python train.py --num_attention_heads=3 --num_key_value_heads=3 --vocab_size=7829 --hidden_act="squared_relu" --norm="rmsnorm" --rope_theta=1020.0 --init_std_up=0.0303 --optimizer="adam_variant" --final_lr_fraction=0.0 --batch_tokens=32768 --doc_mask=true
Each number is 128 + 24 x the weight over its row's rms, rounded and kept within 0 to 255. Layers, rows and columns count from 0. Numbers have three digits each. The size before them is the row's rms in percent of the matrix's.

# layer 11 MLP down (transposed), 768x192, rms 0.118, rows 446-518, columns 96-191
090:129140150119145131102136114110154130112116133122159142118097112124120132098164173124133103133153157100162088151120177169138140139129127126142162093145128124110098096126141079154178133142136131132126111096163141079138120141144076128115117112098102103116126069129151139151091132132126107040
110:157122125100096096120106144119108163122138088101138149171143093088142120140146112103111136155130104166140140122137116095137150085128129127144107112130129117168113144146127175135126133115141190113124149116138125078097124150134123119112116117096120145162122112164171109140106101148120141084
107:105158104153149087161145092101119110150165119153162161126162146133149115153156149128181120133133111138157110176157095186095096104163100182141181120121086128127147105092133103108112157137138125081133157135141139119114159092110119102165167128168098133115114146114146096113120149109118117112
091:138170136101119144141134157126084126115123117161134105107085162151128129105091131135135102197171134121142127178101118112147147119118130123100109127152088137094123119144131123145088113119097119149121100148124152132137106135127108151135145157092118116109105118180119088131131114091161132099
086:135078114151122118144143124138144129125148127155085103157129098129131148136110166129139151114160118138131111117118158173137118118093117155145104096151134090129121141093121146109117130123102148172128146095120152083158096108118132115145132164125087115124079104133104125177121138082132146064
092:127123137156139139151110119130179130140175124134106088135100102099151144101166113121138133111117142152131118110147126114143134131105097127094113104129103081135074133188132105150123137138083123148119124113123104124162147120121113165124087181157141119073130097126151144149133156084120158059
094:101148135119110128119138122144097174139089131112150143116120098107126133130101114101135095119146134130127149120104134108133152117114095093171136150075094120115113080148166109138134139115155161134114110147109131084163107098063163155117145128107143120094073113085156127141086059147129123040
111:151138099147129130107108105119129109120157176117138122155121115131119108126146139092130113144091121141106108130119081123161122137151129162121110109155149125166163110141108128134119116099125083150127133120127146163117143124141103129128134130102065159134057102145151131119162115139171110188
093:128146108145161100160085140130129145172144107130119136141069095145145118116160151114116137136142107159140143097107142118133138137148124111094139112134143134139136110151163162152144144136135151154162122133108115115139135154131127170127066125117127081135124154131146114120091157112183116110
094:120111139118118095137150135129138131103101090102109152103143130158136101138106168102114136164129154125149149131138139123143161153140139134120119124171107134135089103145107096109117174121120128150121142150134168110151141109156137138124085139113106149094113083100148125120071114146126112039
109:120117167161129131085161150080125130136141152130106107185130111102148132139116140152083125152093082127112119155121128131111127141135156109062140171113159163141108133104120085123120112130082115095134132101112159140133139138121091148109115109167133139114129148147143085135097115131146149136
097:158116133117149134121105145108141170162130115145142125126124151169133105134109115132104151116155130119126137158117133141128097107089122145130100136142162123115160131142080152099111141126118105104104106101145137133133121115123140134104135137109142072101149137105159112132115162117098110102
100:114101122082155123137151151130092129115166129146128109096185116116144139113160102155121085154182130120136171164163113136118113139102126161164135188119117124104133125144121141119084092106138124148140127139129161120120118098135120100107116125132097085088135104157130135120139118141110147108
104:117219118123112138167114140129117144159183170111150113135163131110079100142099148150159154140147153157122127132096112112139106104100146121148108127132090148101115113119136136122103092099099121131130154105129115101113134094140096108188152136094150116166097102155137125128128097137142083074
095:119148124128160142145155142145137122140130148124151150167093141153142165120153099132083148127112162139145103129134125152121124130098163081127095108141144160119100157149063107153114105132099107104118149116146133123148122134156154121087111116110111128163107134109112125123176153149137137121
101:123154128136150111157117118119137148107110096115121113129118097138123136113106105121142126096134124156137104096142138134116145123132121151123195166138118132155124177137116159146106132143100084146125078132161131118117107109103131116153097154120120095163059144147099120117111153115114126068
105:137124120186107104080106129082118149154138121147137110106140092142148130101128139092122112104132100125164168128153132128139138124135142125149127144137137112146114134129089144128112103133127126140133098147110144064137150163107148181083130127095103145111111170158146117099093140115124124046
107:131104145100120132103132168145132110138156128121135149163161171147139139166117124132132154120141093097176138142122156164093143158125176123098131113120150138154165101173128106111141150115110137111127153133112142117138124117128140147176147141158137111139150076113126149143155187129121104120
097:133120138126120140125134122104138174152129081150104153133111135112150141148114120073094100097158127125138109134123119088148145128141142123133128156146135099109127095117168130154146133113149153122128144181118111066150142126141134166124151142152100158089091113141127142114099144146130130001
100:146158089120148152123087115152088140143111168151137117126132114133142127170114153156118115141110119100122104123146126076116113184132136134146143119144096096102114145116139092091125140117086141118129166127154125120093102115147138110086141102110110178073150096150126135123130122145126059054
096:139105126137167143094176123143113124125150110099178167161124114108129090153113122116139173139118114141143116157114120138073153149142109104117097125133159101149109138162195110142141156121124108146125127142115100117160155157143154129095104155137117181140146088109157124071110194134106120074
107:108141098163125164129151149122089161135171163153146158102116106146133145141107158128126094120081066152125130098098120134168125143145138127117108147147133157127106161120138130103127099164146130111090121090108118145124149091163111189114176140138104115130147118111104122116109149133106110126
114:117142120156140135166175150151147078141162100126152166109133127168095131118153153064147152086123113138105133115133168110102114116116119130120169147151147132131166160118112136144132150122095126088097158102121119149121147098106107130106190144140146180119090143116143101129069137110103136100
095:102122102194163135104069085122163110148120141102147130185121149143105143118127088148090116144162126097086134117134143139128160162116136117106133155118077089133131123154147167172157118102125116153153126158142140113143156146129143166119168114110112087135101111114173136078103102121112136077
106:113130111137132136120091110114145134095138116116192128150133116139133145071153121137152130125119131125144074127115107131118138092147125092151121125097114146138081131134149118135090140127140090159128102085125097136135144180147144114117119138182087118116112160120116153139142120107120116047
101:137112136148155117098125138099100161075048143108139136113108140114116130142124133145120139126160121130170116107122175152133113205138088108136122133114122111151123164155109156160125090091148119105122101115131110062099153147126152138124131120117119163151139132156088156144115111159096094101
092:155140161115090097120144134110083135158106151128134095131103110140165107137150123119151161155115144128141134107104118143102097151101117169138110115147142154114140147115133116147134151120148117156149162131086141184104136131144167136100126159127122130162112112113123146136155142085130146099
102:114119146098126100131140121143110118114124154189144124113127126126133109124142146149120118096145143088146162118149119121156181141105156115164173127152067138163134128121096101143142148099148118131154122146122155127163105132109100153129123140091120144093151182143116133141113123152093177176
104:136134112117172087145103102160137147151120108189188147157117101179149123119103116074147101164126145109106083143128111151145149121141146136105142108130133116113159079110114105121095134109146116105123116105120114122162141114120145118146094116136104127112139134148117166152169128163125130099
110:149112117106109111124129102109101155130124111137177129163114173144114124126089150102141161103182115102147168115118144129123172123117110130117127169164132101134167148167110161096113131105100126123127166161129107129086154132153114187098101146094085137160125110096124146174111165117162108142
107:155143130135175085144134086123149139167117105180115118129123131135127158119113153077176117132156102125129142114097114129154151086134135134114105132164121115131187049132129098126136127159126120152116150160125173130124162128135116097137073155115138163134138156125095144103113110114137137107
100:144131125111099148131073120151122096137139126110141143168130174140120154106109091116130133172111160050113151135122097087114140116129097104133125101086129152140150165116131131137154147139093128121109084157156115121140104145131106140161129139123134128144153122105129148143108129129139129025
092:133138126139092170135135120157170169134141101127127127155153120071108114127132141143134179129172095175120145152076126114110139163172145171151114123144119128155116109132125128132132105144102113136147179130127149144115098149156119118150124149119105106156134107079095113117098113169129116142
101:087144154167161094118100123165134137129107162135156136138103136119171138198103118131147124075086147151142105174138104102125157134131116125158162090132129158118154136143132131097078131110168124092157183156118131144124087156121113109150078102106105092126135105117148121117098165163076146129
093:123151154106090133109115191129134137136152132096153168149127137141115149116107165127140090145111113134122093127161128096124157100138107138135116178050098120112196078115137130147139158129097126133124108105143117083151095117109133136111131097134135136127142104142128151120119119148098094013
100:128123100152138114091159078123156127110137112109140135144132140153116167105109142123123115085120129121112172118109136134091097111137168093115124135099180095172101105115102139118160142098093117112130161152140076165149142116096133092144125167088151147117122099151086113156154125126087154136
105:095156124152153129129105127163127123149151167131106109105121166148123110125145177107083128145088112108138122189117105137164098135105140123105157155116127115104103099083100108123078130119140163106123119185138094114115127141173157104109104088148126116099123109116108155130138124080163109101
098:159106151128130073084108149111141155165094128143124149118102141154162137107114165132158100158105135124112130123139141145153156156143118140141124096126126101106107160137085106086143154124113129143124137104095146159092121153142144136125121185103141115096145127119174125148119124113188143142
092:133161086143104153110134154148138137164143138122128147149162167147125109149145171090105120088145124099127151135118124075141156105133138120116162097135134150133081120129104134139101143119173133084120099127145162118118145134152129117143150115150131121071110082091127115136124126136159185102
109:142123143154118162155095146104147113138148084121113141125103089153145135098116115119129105116134101096112143115118165134152142151137136142121155174187132122117154141150107109144123099116137152111107142116103122105162142135115151185120106152118143152111096158139133164172118143160122185116
095:121158119142071171110095133103109117152106157155125112122131151099182098171168148103100108119109121118112130114120129092138142150105119149133135134144145135167164163100094150113149127133133144092175123109114147121127091160151101157137129121113120180126115121154087169112140110146131112100
105:126133134135156153114116141112093157149135138122164141124107170120111109142186122143094132124105112158137100128073095123074122165117125124095175148124132118144128158161145159165122101113122128121126107102140121068125122135142145129098088156136143109156114123156114096116142090154126108082
104:167129116088116128095148099159148133112106099157135131134127075139156113121120119124115152148123092131158166118110105144113150137098128149108133104130149136147111134166104139148100119156132119119174173099126130128086106185087110157095089164115139144169129119140124175156159141158148081176
092:122108124138130101175084146128147069114139159128124119159091140138134096122123152126109123075108107099140123141149100146091141132141148146130128105108127148126115140148116137131134133138122143128145157071123105083138140147096118148123070142114114136155130131136117149148086087116135132109
098:175163110126114130136108138150157173117126107098082145135124139126180122083102140121147110139126126174131158098122118133106159128116116141121101146126153153131140112149060133135094141133120111136131123129075155140141127131166130162091117157094075138103138145123116143158094154143161145159
104:122113165150143118132135112131139173091118129192122113122105094153104130166123111143131093119125120160148130157152149123081122108117076120139102154135121134151152150142128158164108139137132097129151150098133099079143145109110146137106136135135110111110125097158112117115151104149114109025
099:157124177078099117091072157118127120099151144143161122097101137164137126109131161132124116121110118119127139136115153140157137136126196121144121120133125087141112107128135146137143147109137171158128105115087112049092128133093146146123113124171144128118122182132169190138112118093101159075
083:164151087133137110138109124126134119162150109124112145165126092124117135120090133116135105162137166062078132109129095136118157153108118139115090162110096175123101094115119113128128101091125145152143144124111153154115155148145101136121117144104097181083146078119147126121155148140158138125
098:101151090116118123120107144117126109117152103146133140100165159122126117130141147154134136125118119126106103098119182110169116126131148168168144129182143150097159076120055123123135137110124168136156135181136119114117150081108113128105089145130086140102075154169104192125090106162148162073
101:139126123131130122131128141161106108127089144147149147144135107132157133139142168151182123168136122106146129125066124109113142107133146164167118140126134148156160121156123126124113092145098146132166139105139111084128096110100130122095161129117102139143132130081107088156091103147132118085
095:165115126105118129129144134084104156109112128142152135111152142098149160128122114119133126163115104088127152118096080117130157153174113140152112145120106095139148120106145134164139124143113138112101103174150166081110150127127116135160157135112145133123113105118097089142127115138112131028
091:138152116103118138116144123105137135171148100128099131133165123111126119104132154090169116127129131131137118132128140113126149092151114131101086125138108123104075124101121110154134169124128157154100113089097178085177151065132158095124108113103137147141129113111095134138116149109135131013
104:120108078099128128129095135084132164140110182136130120158103124162169123146149130120131134141120148131116127126126136113123134186125166086164132087166154103129153148147205159078172123132151114126148140141095119118160157129136125125134114174095126129134113104108126176131155131158143132072
104:121141142085110150159118163125072129115124151150118084119123153119133139100094109126134126168107111165106166132096113117145084124133142125167122132148118142147136162143130088128101077155110099118150130106139108090136130143101108112125145105126144162158080129174129144159170134117117096038
109:131146160159116129134103080092091124127150131123091138121128139118105132123153135167168103059118125164148174123141089154121107110137137142141095166125163153159090145104100104109103135109169138137158070119105130086144149153145117084096143136116156098124107138127133182123119127137143081081
096:093113171121145118114103128141085110112161149158079120107143137143127132098144108150173134152136156107151128100128130124155106121127146119108156157160174159136154182130101140126148125178136116144126132114112096095120131156129066149104136137103100103118124157186112149108154138162112161056
096:131123147127101106127139147096113113138137142127123079144152102131133101100159163116139134172134151114123142140146106139170130114079131116107120097124151130143110128117110135079124107175139119167141110107124096117098169138143154097100131118112186106133178093138097164097106158129113130117
100:134148135079158123105105129151164118088156124131130165156101124125154164080118121149159100129157126099089107138127137106135146126111101165100113114167101141149168085172169156149132161158143081108090114117157125117106148148157132130108125138089101120128114165170135110104094153111135145044
096:078129132160127090137147193133139152111167110126147178145078113138128153131146143137131117134137117142143161131147118146116120122120125095075165125122143147135089131102090142103095149132076124146152116122158113158110135099105123141145121193136135120115153107084127159141139122142145136121
101:107103098111123115120149160143119143175157094100156163103151177104166115138102145065095100146127087139099160138095082144137157140101170117145177114132137130118137140105098135141154120119112138124126123167144126139116173115170136135132135143158119134145103139118129134115117163142142092125
107:156112109100116156151124120131105157137075125170085140188128128138103100111130081143100139176162166128082144114134085095130157142151160121111096113146158134141127148158107151170132111093111111100128138114138102084122100096135086106118134139145111170115162148149116139153160159126119137077
095:119126120116160115166122146134130103115116105090074172107147094100121180148143090156072117176141112151151146094152128132125151130074150143099126099137142124136182131136120172113108164097137132110151151122154121125106086112179114155113130100123155106120122100119131139147129129154156101122
102:102098136116120138104119127099137094115113101131169149111086121116176110148110128118103100176143127162151151135108149086107083131146102092145111127162106118135118130113186102173135161201146168151122091145125126125140111162150130115126162131161140083106115134102125143077142123141156121095
091:134088156136138141119137091110127172097109114100123121130103141118127174091096147110124114097118133092119135165124144120084144101108125122128099167112091061159101115149146148119113110142113145156128143112110158057142112100133135139116116169172148116127129119131151145128124084116131145004
099:101119109111130111117142103163120149160120092110112136107102122156127084146132120120114176143119182106166123208156134167131123130107136110155148104118143122132166108121128130109169087139087153140120122074100111104109131137147131117136150107110123120130127073163154141133097093150117108095
102:114124054110121108118105124151093101126138120171135180113155146145136055129121143093113156135121129163161127151152175137156149123074147129156092131133105110114166121159155110135145094140135125117148153147115152131137138137133122133146109140133151181141061131092098135122085103150101127141
117:140138148147170112154121152139115103164132098131138158151115121110146135145108147182168086146143154135119131112112121148141154120097128146122134163104125104092126133162117132070149117157139159095147136191124140161118142138152089155130105119115139139132127147145095124145159114152148130219
093:116092114138094093105095101105138150137134124154136130131128118085140143118105120104108184111092121137158143091194154107159113099129092117156145149159149110148095161111115115167114160130096117110148085100140118065112122148129118139130102138113085146102124147153118134105112149152122145040
100:116113115111119110101124150111102178156145142098142113152154135136142126095113106086151117165114177093106161094159122156151133118125072110080133143137119163140152093125110107114141146130137087149148123094096144128117089120130152186106151179115119140102123089113131139137113104094140108051
108:123089183124146091112126133098117133126110125106121139133140150136157093100134123141095129114085148141084117141088138105149163130144178157122136125137159112140124146142192116146141097130112099141127144147122133095136103124175124123144139121097139110144137110132172154136131091182175119101
094:122123146136124116127106094171119100132106132099115103120133147118139109135133140094129170146143148105126143072130144125133090105143110173124119098132156098141150151137131140165190121146179107112131106133150171105119159119088140072115139146168155114140117173116127105137138111180106100068
090:158132130145161129083082140130103128119124137109134111179085146113068148122136106132148103128120112108106157093125103123151164119134133145111094159103086131158138113133117123124169089114079121165153142152134140114139118093096146135119140121109121126136094145091143127140092135174153088035
102:151107121118126114150100097100098151123095100125130146086102156102086119130119173160133095132139115109148125140144165086124145133123116145136113136128100117105154149103171151150130133115152106108111114169133142112130142127148142144132142156136112118126108128135098185118111127118139158185
# layer 11 MLP up, 768x192, rms 0.126, rows 447-518, columns 96-191
113:125130098133142078113107128144134071123135135098120101166165136061132119156117094136093077126119135143155145127165125127124154127120144107104138171097116114124104104161150120112128116157172138150143107135184115138128145126118142147138085136108138151203144118144201069145146122134144127143
107:112115111098078084091155096113135097113104174163144118125154099119169128094142090147148105117110131158172146121153152144100115091142110124141182139137134136097115114095172108137156115145154098131183146133144161132138138117119140108160170134166154105155125144127125131134159128173106064143
089:152150125139126130153146141080116127081106131118100158124130124146124112159097108096193133145088129158109118158124171136135140146133120171159137104161140116113158124157160107087112151145144133100073123142159149140126105150106139123160095067109125149109128116174115090118098108152135116131
077:106187150103133124134110129116122150108098143123151144090133150104119088182125075153167117177151117101130102089124144138147119097108134088143166138130125180132139133152152129120116106160124088100133138149104108134130126128123157137147183117097153073131128138122127133086172123157144103125
089:147155105081121129095143134144108084133105150116148154112154176157084090120108150141147149157136161130122150113152136149120135133130173132130151154123150162146115119054148136115120107126122115125169127140179149150120085123146119130124166093127126134152158106117086099132149143149131064135
088:123181141163156099111134094167130147126098114072170170131143125101099140133169124126104174126127134149110126142136170114134103122099133111114127169071119104132134126133180115148165135150137155114117110115130133140112122116128121137107102155127144140123168106154105107112128150179119116132
108:146119113147125109148144124122122095153123107144109120095125081155100134117170139120107103118099123159152100133143135099125162078074095118140135131093110134130176128111151106131150098112133154123141134144149141134083124140087155127122165075158102150147124116159131103104116130120144169142
099:126092105132113098145150116188080118125142099140116110100104160106142138136177143125118193118180105178105123109112134179121109136162135124124141080131093125160059149133127142117086135151146149119116156132183127136118115126126144133174091100090139140176111146175126107110117131107141107141
082:114131131084117134138114103122150106174106113127103097140105109089084122115141148155169122143132124138127131134128152129138121125140072104147164096107179122113202152120120130128079120142138135114074159150147109137084124073126155131147106133139122121142177119101139113117120138160137155114
126:115112131108125136117147107136101132146098174111105132119178175110111165120079114168121144116071094159126137112146158147127113160109150142120212137117114100149119125117147178155114112124120097115118155142143146131145098126110143136119083125129158145098129121166062085134153160145158085134
103:147121118121126132118161135127106123116106132114122146128096137154114127158118153106155155131124145127130127098119142130091159163146105093148139157131158096103128154101100139112137131159086115160124140083157153139096106095098103152135105133118141131141130148118165130144158156115122060142
103:134190135143107096130139125099088145139134081081138131157122144084138176155149108108069128132147112087130136115146127142145143170122108166170104116129116115147135148081079143186117147107113129123120117111115092131155171112114133091189146164117101141135110105137100121158164162142134136160
090:136162134091098127163148120130109099139114158137129127088115077114122174086137133137196132158122128139102149116149130168152079127175139118187134166100122113151117140115139146098131104174111134152144140128145101136119135116097095095124157086133144089112140123142090107106116151161101129124
084:116121104154121113110199154111136113085120123105107083183131125082085165137152137142132146115121121141110093162115129155130103116111110137113163094125124112118106122135143112138135113110148141129171124120170160115121128119151172125145110087163172111161142158102090111108163131138139092126
097:136149160104111168140107072133159121091133139126113094083146126151148157120122091148136117129096181153143100107127127116139196136093168108128151154139151162155121139133138125186111134146124128107173123120146103121129115147136151105139087166126163119144103165135093132102142138166070075142
107:135119138179085111122132085120189123050138159101146155112138142097065125131126083133140146141102159164110152087150161143151151102122141141122140137123122147115130129132171130138087091146124157114141137165178105133139102120113158117166094110079155122111137135139123139105109156193117124137
103:118100164173146161147118128147104095139131155110093161152150109165078176131133112177128117098161147117135130132132130102128147105159136116127138124139122123118160143127191129098148121129151173118115144135115141132137107139127139128164144172133146138121163144137166170105125127101103134133
086:145109122140120099170161129135124138155126128168106132126128101071113136135110099114113126113130164123145132116129140141115179129102127091120100137138169139147096119130161132115130118151184137124086121180128133121137122154123110116118150121156160132114148099124128109112123147148136111123
100:192121102143124075125149095115153133134117172132152106115144109113153049164132090132140102154132148131112130134124153109137118147136110171132141132128127141110145150150126104116149150135103143172122168139111145143111106151111139135098152136155148128127116103121094092151140151109142095136
094:152099130105135141131151124077132131131123132112133112143088118077172126181126145115126165100154111137152145161094140160130106125176144132046138155149167152136150146135147122117108119160191135152112138128161140141108133114153088122140108184183130135146119162117141089135115136155159167136
115:168175142145145105150120118079171129069114133116129104105137120122163126140127112129137139126096123113159106144145168116144132137056108126132146149128114145110144136067154114102165127154104158103144114110114131135108146093127151134151139115173153086157140098180120137188095120100098098141
115:138104146141138103167142124144129090077124132159165117147125116111127102129153129121115100123069109156154132139150174121162101105154124156144165155147154131101142142102079129168116097136101129133133126105135127150155106111115109121137122114172188106161132123134139115130114138104078120139
091:134182124082074125102164125100105116113071151115146039114102120143125108114130120097139129133096112148126178149118116146125113113143140120137156128126118120088123168130158122119102159139142145104092136132116102146112099153135143104142105104151129135169140165151069120109132133147092108130
116:143085134150169166118123133129143132095164140126125136138090101103118134101147088175142083126172129129112116109160149127139158116091110104080119127121068092130120124133143155140087123158125129138041141142119119142130119109139103111125105139157135093109125104104195103097103077111109156145
095:154127135170154134111182155147089125104099122148083097171109112111110126152165127120102135122146097116107163116166118112106086138127144165111119139132097149130124147158126084096095140179087166129125140126146147143121150123109125101141107098141105117095118126148084159151154116100142145142
099:139165107096133130124089117145122117100097093130085121093137167152116119156113104090118094134089134152091121121141103148167146103104117139099139136134082112104146120135155137148114104136119131118146127144140139147112100138134098151131100140158141082145136164098146104101149126147101136128
101:140124101113111133169130093120099145115130138157109112067104069107146128083157093118111127111131126136100164123159143178130108183146132125125141110125114152149127166127105156105062095082141127148149132141121101140144128139165093120110086111110151127088160145159137101116142134136096174152
104:150150173117148103120126128170101133099108147142167117108147154121097100092144116131108119117124146124114117131134146140161148111133146149144160104125140116078129117119126096143120142166164121088144106111140169141104171117081123110155099120153146091108161101147088089147193117180087139131
115:076108148118134082134175108104132157105120099065128130128149122147145106101170143122152108175142165144100113149129120119141122116096117096131107116143116113136175132127151100097132117127159147080153149133124105150083180181118137149129118082109115138076125131135146085099130156099148111149
108:134141107164173105100139093147121129133113127147102088128154110062084169202115156131115163098122128135135134098133138118143105119114123113119110137117128097114160104137117141147134133120165111140131117138122179129112166129101120085123093113128191140131129147159117063127143144136067118141
094:072110111130150131124157129135127160139102110137124136133089138111097132124117149160087095146139151124123129119154109135134131133134110135088138124108121107139163145173115180148131073151161146077095135129155149139117150127116150112125145097163134133138160159129176131092169095088121153124
098:134109164164125115120139110153126108091112142141114122119117139132183081126125125118137104173130128178148076110116112112154142156146128144131126150078068121144113115155164132145084114139137139078123195122157169146144097153092126080110115156143206110158156155118133099120128127141106154125
102:154134089111121127115161105096122113086092147114090136098148108118120111136095146138105146127093105104123144131129146110099144112081129121208115135104157108161095128101146130129106130143072120106109128148134136128155173094159153094122174086161142103144094122122122101135103140129109107135
088:145144158116143151113126136183135151123119171075151179141129114108124114177135106102124130159097148093170144152151119089081147065103130106101113144113100108136160101134104113193144134128138120111091140116132160136137115137131135131153150110139153135119156122124128133158133107136088078122
101:138132159146149134077144110161081128126142144106114146143152115083133138078158099153121136106133125120117128148146149137149116125141176139086121145147096120126110124117124115103151154125053170130138102164155151146117141112085142131108094135115166144082129110149112112125105134131074152141
116:149125163104169074111132101141142124167141137128156154098078126109119152103125124132106145131148111113162121162116135155099162145113108106148100120075080092156057131082112089140087085086145122101114130160127141150116107164110119124145101119144116139161133122112083141141106103098066178146
097:109118160175132139085159138155178145112129164181136108184138111128135175099109153128142154108120128140145149138119144200100114080129145174122090116141127151084101107155098102093101131160123113154102128116125104152127101154107133124152122135123128132134152062141155138124139107129092112133
100:103097151118154112112133153093128093135133101126116137094135083140132164129132051127111156161094177094147109067131151136120123112159168126175154106122156151137150141153160101145137125153116118114128091173119128149158151174100144082117139093144120095095115145155127095157133152153113114147
102:115123180184165135161094158181101093117102115122108119123110107139111098109147143160104125168128123122144106107128142130135092116105089121131103139130093138132150141127136147134152111127127166094101166115102117131111123145098173132138154117163146135101125147171154137143113163122107173148
085:128111154117115125171122132120156124129132140128115063111097130075169151149132112103115095118080131139128133145123145162097135105099127155123135128145101096160174122108175088189144117154113140085076133111129136126119099150126173141154092144184107109115132089167100142119136128120141167140
108:150110144111122103113201119183125173139112162132108122099099073136108118089186151122107134125123116119116149134160148160137075125135124130083173137123084170121133130108132147120105113173135171126112160130073135140126130175084146110160166119135123126133139144157138129142146142136132118137
107:105125110138079127096149109131152132115117119144108107120137168113124089131117109115139164079088104178143091124130138132118135117169112155121134071154149090121118109124077147108086127143155163161144115132153104151093074154121165111171133102137129125141137102134094098109134122107135120146
091:164132135121136131139125093123123095110144148132147097106157100125107158107140089181143138140121139128136141147136145133109135105127102110123137141142138128141102119147106105115128121149178125154155103126119096127107122086117152114172086159118151135154101132153105115129123180103113111131
101:116135147123139114161129149127091092160098143132143140147156135144130090154122111116171075118086154110105119084135116135138123155122092148113112141152121132118118156095142167068150128153146112094156114123127162141125118145072109133121148118160116120147114143113122147114135104117144174145
100:116116134151157118122144124129097160128117150138146151123160130099092126134143067150158117088128132150141129130118151126150114071154093166152138160086121126160103163106122156151138120143097151131110126149089113134132116111137149172114151158127113099143114133146141119116133162146090139133
090:130136158145141098105076119158120098130124109144097091121147149133126086161091107190139138159120092117140151127146140137146105127113132128102073153150114133149134121161117097160127136156098145148129140080156104108144131098138167109105107125140129097116149141154124149102164118109140161128
089:110118121101150184102134152090144120137137141150107145128129113099145138086134091098106134097129130116129135111170133079138135124124125110117178165116146118111141125137138093153173105144137145106122134126148162168112123146109110090117161135190098147139152101118160140146145140123174099152
098:119149115086172097128153136106150179140129149143127154124077119131161142168137148132146132125097149129174118149134092104109103094120124143146140159193114128136124122140151120131147121115146150129112133152138190139108127177104141147141148100152145145094146128136089104144165072159099139140
099:161092167144155158102139126150111100082081137177129106130137104103163138165155112141142098158124139161153096152109137109100156089126138140123143148104135151118123134165102120137083104170101168150112163108080128131113121096116130147120135121137180099143143109137105096148136076128093132131
088:142091151120163113128120140113156133120131129193111131080080098137159094134144152133149108169111158095141132132136132149145148157128125161125165132134141174125132169170123175095118130128117153148150129133106058131094105126118145126135118133143168114104147166157167113167107127114087143132
087:120166141107134134152159146165125170137076137107171158120126119082101124119113097133130118122144120116117123144144115172124119103099140085126126144160142125145114150171128130117138115146107128118100161112122110129070121121137120093150143138097129117122126155111129144170177137123100161128
098:106114119108165137136130089107163096141120152073132101147117137171134132167165119108111113118161126113101107112159092122136101137098137132156166160120135124133112125131131150140109111130154114122143151104132157131100152084136156118122158101115131113122118133124157138148174168090134121135
087:133151138065103119182137143112081092130124160112146111127125117093122151122158117091209115146084127159104132146127112140138134135140157129182102148105139140095159167108181123081115131166110145092129133135122107149118104148093143121109129059155114136087149101176097107141141156165102153128
112:107113143091142174138125141140099089104117132151087122130106110078161135165181132149102123129108107104146157078124122159134064163144159095143124155135137153134131142129112103094122161147145149133124132113129150145096124128136152138097097087157124139117150165148114123148129146076107151141
090:122118123144139179126133134091097103133132146090109084091094131076152096172180120112187151158120149147088113105111126150142101168075145129148127091167133145128161102102136126139115113139139125109141152090153149131106129145101170147140143102128109114164147128098135097104185111093109128118
104:110142128120110162126110124123155156152162099123133121109128149110122171094109111098171122136131153118109095087168150147109110110154101166122120135131122097138099128146132099107105107133136151091114163163122139134106142115117105067135117145127111124156127108143094099086135138119105120153
097:100119141129151117129116126128128109173115099114141129116122133090102154201150080176148125134146120104074123137149150110135151075119116109104134100115068124161132131144128085165093123143110103121089137149160123146098113148120135145126142114130153099153122144153125151091178085071125105123
115:134080154130132119171143136158166132147155131111127149136140104109116136099138092112160172090108139147162134104121125118107118147140116119143163155135122187159152152119174117120108172156060114146135149139138100144161135186100122125130158122159111126094147152125127121141148085148112092146
101:169122097175178132136116101092111135083105133133073114150152148149127114153155097134121134124140133111170146113136140106122111163095150077165147131120131133149161106116130122141181098109121111143143074166155130168130137158142144098125107092148148154098132140126096079144125178120122121157
113:157114144073139139158134135128128151132132102106146142177145152114098083131117100140116129116118179161128097148114132157187210144102105111170167136120150124164147132152151158139116131165105163143106115127127152136121094096124156138181136129133119080124092140112152104087133138127121124131
098:115168148073126135118107079119140138136136171096159106091117123136141134122139175140125127119105175138146110117135133096131125106151117110139118125106084113164112116170148118183117119102101144122137135150138148150147132148086153094115132086137082116149135191131118102133106177108064108138
108:154135146128136116110092159141127137087116113156060113126108116139120116124095122161145095140108177150162115142136130172146133160115070055053115147148122148140103122140097167100105081142101148102116146132174125139162119132132147117123124110152121113176150151104113129128136076090094124141
081:107137110147101132093125112146095143125135153161111120110105123126182185110158113125152136089086138121092081136116143187130123152157144143110147173100148112139143143134126120147127144149180143113085124113109124116111141136073160121112108134144116104159133116146172084088132173130100170131
099:105136087118120121152120124106120189160129176106102156108117110158098173138130138149128129120151157120151103133138132155128136153149169113134094176114095087149132109156175113117134147151138180092118143178146196152128139082103109135128100116135143097122114123120115133134093105153089160152
111:116132123130095114166127146173157125216094165134139141160108102140114146133132136155151132128151152145089119102171144151121113120150056134074117160102162104115139158116153135111120154132100137119120148135141147146122136135100115151139133138124087133103089138113136133132142122100082098135
108:122116111156131155141139117081146105157193125124087038099120160113122170113133112139162185104135145120149117099129170137145100099146145066100116109059121101142105149132113105093123098097097108148104119145131154159141150122127121134088112089170108122162138075152142098110130162134104133140
094:114127150158123124143168118172151129103143120139131125082119178156100115118142113136115200115116115160116136126138155121150109103131098118103120136126126097151141121093116119191114137145106156146111111129173084117134127051122156096164130092125104108127129161155146126088095137134113127134
097:141101158119113093124148133134180102122129105129172095109127120105162158101168146132142110148085158151150141128158120157131148144139138112111091130094125133105094136157103152110114159125106128157134135071115120138113115164101142139107144164124059112103157106140121137145146118117139114132
109:130106159135126105142131103133087141136103138148092096140152143106144150100146104142180146091127140131138141123101146145186107134176126128137144103118112097162174120167095135134101114121178109099137146143100124123097124107125121127121121126155109109139113148114178130129089120136099162144
088:159122169090134112141155186116123094144107098160137161129152097118169137130094080143174062152094137158127133159130160192139155142127148091159103125120106145130102164130118150094084148150076138126119158137131122120108120114135135143132103106101138072092108109116156156105132133110134169118
085:074141160153177086167089083145134117133113121121132120153130087085098124124128101129161137093157168079139104107127129116116140104134125111105153140148117152137164126102125203165144100118159125125081120182168130131115104095134143140132133096151137083141129168071155130116136080105145172121
103:127155130128135133124107090167103145122129119122167106152161092122129161127143122147114147101113124128124171126122135130167156123081140102101139121100142113114118127116110102163112111121105099147126100158106136143158088154116118099132051098121164121111151096124123147135121130091086122148